Each number is 128 + 24 x the weight over its row's rms, rounded and kept within 0 to 255. Layers, rows and columns count from 0. Numbers have three digits each. The size before them is the row's rms in percent of the matrix's.

# k: layer 2 attention key, 128x128, rms 0.167, rows 95, columns 0-127
# v: layer 2 attention value, 128x128, rms 0.174, rows 64-87, columns 0-127
# o: layer 2 attention output (transposed), 128x128, rms 0.166, rows 64-87, columns 0-127
k95 100:139111143137159091149105124110159079074124142150149120161147063121150149047151132103118120122107087123142125143132093160125126125142111107116112122163106144111122098138142117140159133157171122151141114155105122104107128125107126154093140102117081095100152136137130165141147184116149131136114141115110096105100123120120113172130165124182135124111148124132168123097133125092111106102156
v64 095:107126145134141066148141121121092120138108142098107128135141159191119118116163116149125123084099129120100144142123142140127103119131140085126153130135108134154155146167156144119173130100135160157129166169131078120177134148163085143128103150125134135147116160116091085135120159064126123144155196152111157138157121161138138129122138128148118150122117134154152134137142126142183139155108
o64 098:122138143114071160129098114133081170138161140118151121117107138086102099116141127142092129125131148084112087136116095071131148129116127123071127121110133100118098143096103077116144103101144084126123127089144146126110109123113155083131135119106133146123099118123129118093168139150171169061134139119147131102076137135109150129135109142105152143138160112103139135126134122096143085150153
v65 125:156113178136084115123130145082140111153130123145131129121193144096116119133116197165117125112144115141163136141118114125098159177114123118126135123136103112149142114120149128141181111124211125120184104132136139126123135136126138141131135136118098117128132140097155113132129163093138161153081102123160093115096104106132157142119118140120166094128166120164093121097122088121148110106095
o65 095:095144131101166099136131114135109113148150117132126097106100103167108116134142105123145118108113158122175074122149177166131096070118099109113083150145119113156112124109150144142122117151127098135109091139125172115095117144150140096132069109153140112134134094189123105115101104112099103122075125172128134135159148129113134126102144119113109146132110139163104101083112124164118108099106
v66 119:105128106151141167147155119079131166133134126193117125127117126108125113190086136118134127114099152128139114125120132123144126073104126151107119133136136125114102124169101119130103122118187107149138117070132108081129132119133133115124140145200148156101159169128153118143139112189100118084176143130115165127116120122154131112130103119138121072133122098145140120141144140147090160133115
o66 091:151093137091105104116081179163118105133118170090134121141132134109143127118144137141144117160139129123140132107170117158120154155169105111140149137123138128094141102126135127146132113119078099049119146129099135133095082100127117168120163125098130097119126095102090161123172140095121136104120137170149123146133143143158136130125129118127146129083104162087124096098154121089148146128178
v67 121:170116176118139142141138100165129122135133138126124125122137123130123128104115178149130137172142134163135141110153136132150094129131046117144120120112112129110110118120133124155173172169147102094123130127151148172080131123097131124109127142075143121163117101113124159079152135140119155155059091099140127128133128143115134158141132175085157102116139147062145120114117119103144117143128
o67 083:087165097111160134158137127123132062118126121125157149123116160134153148158145122123106102129179125078195147126102132144070139148077150123135163114092159119099147133148109101100114122145100140126112101131100084096119121111161130112108148111159119135146153161163128096148131115144123123121148148114120135127124103127118106097132095063149099119129109115157138150127113116160134132184124
v68 121:149116133125090092142125109123123071159122111094138141126138123122115098119132158190078119145072129125103141141110130132126165133176165111102144132108110079164159111121167118154136107156135116133118170145162119120116124122159123139152149124126086154099129135113125100147111141074178167160101110130153115128099131132110146137101135188126123135119143124169124112119095088120165095148121
o68 109:125138132112144141066151143131151136138182175161130125121094131077110137127116144107097085088159145142127092082161131151169100083117139155101096081125159119096136153142120077150105122131138114103077123087134122119119145152100116132149091129119171124143144115138141080111167089128103132126120128131162126109124139141153126115162142120097105119174139133145107117121117151110140155111115
v69 116:152077128138107139158158123086124124133145131158171123117147146081130103163076197177140134113144151136182127159125113114108108136122105126141148130140131120160113106122128121154164133140179098115150113081163132111104123133119151124131128116146131147109159121115153116121128156132146154072101115096127138118082123148135138136095091127132175087145127150156105098105098111127079111119112
o69 098:117100141049104092095086181152172115114132135111152130137120120181120134117122117105153114102141149167149118136104155127120090110136119105131103130093095115094139145116130128111159113124106106165093072167127144119103136145135129171101134120112113143168122119136071138144113122122104102128087127169128090121169092131137116146138130131136125161124127160150158105080135133118149143095140
v70 112:113141079134119122099085143140161129148118149147142133121124105141129156174138106098137144134116123122129144157127132086139179142133227156111122143141136136105085152153098124100098114074143140167148097156079146106129121084134123134102099114145101108101134143169132139113141117144166131088155133149135116120103119116134100104127137116117113114128129103178112168159149144150133150087122
o70 101:097124148155163105136178065091118178145126112138146111144151091110118138118144143164139123126121047156128131120130132175121143152132127129140168140123114094135118132118141196128145159132122138090120159135136143142125123132118107140130096148119153157095135136109118148179083128145099096166138126089128089158098101128113116168079130124139123133150116121086135136157119091103134141113147
v71 150:131115160131102131122134120147129120139130141106099145107203131182123161148163140128150148110136127147141132146140139127063108144129096045117120129135105154122132123126107131131161167101134157133138072130114109171136137163176137118125088142138084116162134122174119101146122155074148136098113142127101112141131126169105125141127123163130118134122124138140102149116123164118191117130116
o71 118:139147150108153147191151099106134139107128089122176114134160145131106117141125130122115102109162123102145068124086085125098174113143141121147130131115107139150111118116091123138135109183128107111134131098136128098048171138111150102127136133132132139125159138139108089098120144144153113152082121155103133108154110118108133120172104127147170129117119157129173123133081086159115123130133
v72 102:134126131125080079133128145112115157121138144171121142141116114140125087121109127104172132096194139107082140098132135134129168152067108110131127112140138129147149103153135127125147073143134155093131157207097104085169118137137114158119121149152131121095126133110134118169093144135177154122154137141136140140137136117141122126123130102159147104139129096126094126141100077134114173146136
o72 084:150134148142118126140100146121111138165134120107113074109132135112136143123114110117097172124112100172120121163119134127187121084158119167155085110126090106142096110117109169182098119153122146130156160149171144136140123129083138108123105131121122117115132110084142159164137201130092130103091107131109094130118142148112116159107155159141105105123130157144151107128125121132098133075149
v73 098:111107096141115083107115110125135105175098104135126116138065120104114136141121123119109125101125120141110160133109151122152146169136169168129136140149160136175108140172104135107113098089125160142195129172116117105170144117139115133117096147158132107105115167145153159162095125150095097124130135165146092123156154108156116124153133124123118153121135132179149158158131119132163172122094
o73 109:110124127125127140163166062048104171170114151124130085116178125136134099112128140168116142135091100125152136115153128122137167141148107128117125129149091101129082123117167116140135175111140121112102130124114127140113133111145156149109120100131117161136145103125122132081097140098085173128102126104118110123115086117079107142069115120113129106119115108093131111103141116124120130086145
v74 105:112119110142118095119123151122117121135117110149136155132122162142132118129144105112128129075133131134167138144117121131127128149111139112155136093161139129173115155145122130141114103101141170134162145230078110088120103106112131170136141157144126103103137142095130185140096128130123171138150159162176107135136099114175128152132110077132135120132134130165080108123158115128116176105122
o74 104:139134148128078135114143083163144145164124131089152061084139123114110113159121122141127151085100134157106087165118161120138133085162114138098121151116053110151127073101102158110166137141144094150147140127129145151134091143138106101105110091156116122091152135120137126139094131133130131099097098132108088137110134106107141146089126129120124120139124110125109121144158144144122084112154
v75 125:102120099116144114124143099129136127136112106109137087121101131097099116156137058098079115139086115116095113090114151159135136100144161173098132158107126129138137128141128133109114147148104135154108128118173170090166126100126111106127128124167159153114125148162129101191102101191106118138139131157143136125133160136155118113146124149128107121127120122145171147187120140136113178157116
o75 108:142132117139127138140171097100082144142105152133135181152163113076123102122114148153106143158139097149099170134162100122182134129136151125154142066117157120098094137162122112165134101105087126103123159112109088126115119138120115173179127136125152103122123123115096130125187108086143148114149128094140133162118126108130108119117139118103125122148086117088106092148138116106156141116147
v76 108:110132126123128144112049156131131124145119137131131079092118132144110148136157147152123114108047119169128133113129127087160159094115192190106125147114110110094111164132124130107106122120068132162131103132144134170115116104120115113132101081145128130136116106127110151089137129111117115098126134135118126109091104141117122150141130109092111181136140134091116141144123139131135071114112
o76 111:106104138129153129144132068119137169114105141144135108136127125080120109094109140126110133101188100150089172103120162141118114128107108127163164131140098090115130115119107130126119130117167110145108113160131112110124136139115186155116176142088141144133133144137131104144164149127162151130135094112154100143154126124105113163121117120174061129151103137125085126168113121111156193112121
v77 108:115107134104105073129153124172140101128121143158125137130103136148133113162107106109094143107170138144127150102127130148093144161087068099134137120133115144182126142164131149138185139138139136086114137150165074143137127137144128122091088126108102140110109117146107090174094147133163142111130135128138116140156184145118131129154142170153145127100141151153122135107059129119138127144098
o77 108:159142145113135166155133110073141113138153134135145107135125127131130135108158142159114111175171138130139132123131133158100119162094132141142098156114175168089139158123126087124119107107116111135108092103119147120110172125092113148142105124123113113156162140114132148143133153134137125103108109151115139112083095123086147114115117121064146117138098210135141147095125103194105136093145
v78 093:135136071137148123136139121098120205124127140128125101125132136110141134134085117115175108171112111071098136133126134124190121116114150187143138154135144110092125120122098122110091103132142118130130134090073147089139124145130120122140161109157150118112149162096132086120163084154128083118157112140128136130119124100135115100114131084131107077135126105128166141163166127134136143107132
o78 115:142106136109137107123087173102126095140138154116081145133162094146122078093113107142112156163127103133121166120158123152154123154127118124162129094117139117146123105136157149115140147124106143103115141130140120158147132097125129130141090141080134133119089106122122148145124140124094168098137171047152100183110123189149133138094114156094134170099115137143144100121107136114132104162110
v79 116:152146130126129073146116103103111110130112111149168140145112156131116119095113159156099124114102118104094148106123127136152107137154144183108147133142127114162139112160138133139093130147141102117131182160160157087085127095100115165142148111063148133099144144104123160104113115170167137197131102144190140117115142115144133144119133125103122094130133136162145122156132092106094144130130
o79 110:116141108151139099038133139143123105137146139143144131135085131076167130122141148127134095157116136146126179143149185135165085109067161133100137120129146085137113152147141127171118116118102138162099116149096114131128086121107111101119126126157137132157152106122149105121149117108078144108160105115159129137115133139135099129113162088125132105161141068118105136152121151129151127125124
v80 135:149143123156139116145136127043110125119124099147149158149090118114148097135097153153089120118120129099107136133109124131153147107148186169118141131151148107138131124167130119120084135131171088132148174116134120113115133109121115160144140116091144142070157176133136131095128118153168128128137127161171163119121146093120138126118126097137128069136121128166146106139141104138067149109149
o80 099:120082085134145113034111152187129097125131147140121168090132142080139154107141161125160099131089133120131147124178126156171141132128152123115147098126142115131122115125135111162136144110097146104117147132096137173146119119119095148106114155135153117131116090123143125152133132136098094144157158094148140131133133162143151153135127101149134137130125088113103117132171154122192096132111
v81 124:137122178124148130128108125146112103142101131107092111127203097142136124099164165165136130124085111146089152115134152114115133123151100128134118135112130106108144134127150139123187109130151131152131127112150126145143148151162085117099146134094076142147112151106133104110144143074109095156083146134141150138132128118108131146138128204113122160115157133108161143132134134120201090144120
o81 118:100150102130145138186158138106113122147151133143096108140107124114150111115114106139079126145158146080161129108143135120153142108126131123139143143099139138143108114096131072141084125096133140106136141108114131110124067113151159083143121136134163140158143116151124103127131160127153178109164116088142107109106166156145122065119095139094133103112170097142109149129089124119104139184107
v82 121:129117070150114125161151119105108159119155110154115140131082136151138148179102136092141144139170152124133114119133127124108133143073122146150122125166141155138100089133080111145119149101126094119149094071121086100095124160144151133150100119176108131117155127187139126121137118168105113094151154119139132135138113113133121133125125101119092072145098142147116116136134175142082128115161
o82 116:145094103097134117081131142170150086143120166115151128128165180123110111125138162166128137148102157155142122122124104140102153124147133140114162120105139134113151132144131162103135142185090142121074126139107158131135165107098093142098179107130121139094129113085118132140113099116115114147109136145121146134141085105128128142155112089139155115129067172097147138095173118171150131123142
v83 111:114113096119097177141170105134155142157130116136145130136114115101106133156095121116140106175139144107152128147133129139139132114142109123113122135114136147135099098127098108154097141156139117121110133125089154092099113096109182105155148191177153137134158135117137158186106067173126175128154075122134108108147111122165131100127099122127165124121135102152104127141105109134137182121111
o83 102:122147142107135102119126182102141136108117126103151114122098115151138114167114144129131174084123100135133120138153162143145145142160140132134107101131124150093160153156170131078165124135111177118136091116165082153127132148160133180134116107126115063115119146129134128131090101152091104161093165142128101168134088132149124128142165138142136115119083140132109082132129116088093131102146
v84 102:144138140127135147118169137108108167111140125086117127111160115124140127141110113076176150115185104137149125128132145154116164156115095077164128132145126150095163143104133138090187151113132160117144094138126136139141142157132104098074120139108134084121104156155135090141149138126119108087077158159111124121135129138133103121129143094148188073129127129110130153132129132116089167136129
o84 111:151179138137159172161125103142114155110094089124086108107194111161120135129179083147141148154092110150114117157127088125100147109164142140166149127113099134159093083124099156155131083119108138126159167145124134142118120113158108104142114151142117144112120134145107134154092138123136113124142132129074108160135169143124145137113116163147156122086124136099123143142131124149131080111111
v85 141:125122097112156110131147145149122157099138140121120128136109123109157108130124051089133109124142134113115103108131133150140161094134134192158132140121117157108114158131122132102062126154093128129064148102137114127180122128142150129118123120112117165122129146167112079153109098122121096127188148120092125138121195138132122089145122151165089149135100118142163122140113117143154132116153
o85 104:150118137125139119120097157161115112116119137139094206134148098157121135134098155140131128189154137127138198107154079123124107188131148122149160107117145135107177080133115126168136143090140147116150153136144145129144137081096145117139124124139138116130152115122132173165150159156148143140158102130148137140129110104132160144124151123131165109110146149141138104134121167075096117146149
v86 142:094148096150135129094053154124132148138125114160116118117097141126118146122155120133127108110067148114124124145113120078160148117113187171114122141127145109125118152137101110122057078101112118173138123137073134105129111095131123141163128098180125119111124129110137169089136123134112099123176137141132129124119120103150111129124118073116100150144119113123104131144168143156118103102118
o86 115:112072148145081100137131094130114163137118181096108136133146100090128087107101149132108146089118117158082146105137162129142147117104109159109135145167068079133137127098134159138097155102167125135115119143135140137170112141127149157120169139088147143095144096108147154136131125091160133096126105101150103130120115128111094147095131147123096139123131114113116115158141125080140164105136
v87 158:127124167142123176110079152119139131152129141135115113106168122127128148115137183168158122114098129151170143194132126078113139131148149136142130131131125120089121160121113119113115109074130129145161060090090134175109122148163134128147134112127101096136131140131132145062140140076113124116133118139109124119107083127099135138122116103112124147138143135119103133095154168143156087090120
o87 097:113111138085129107149108122121137150107103125127119146140132091152081137138107110091098145118130132143137126084147104141093155122151106151107115176130068128147149117104168125121130152159175107100126133135154141083104113148141156117104163136118158143137127114151111098111120173126146111167109167130149087128170106141144081141142145144150132134100133130156139082184107134085106178158114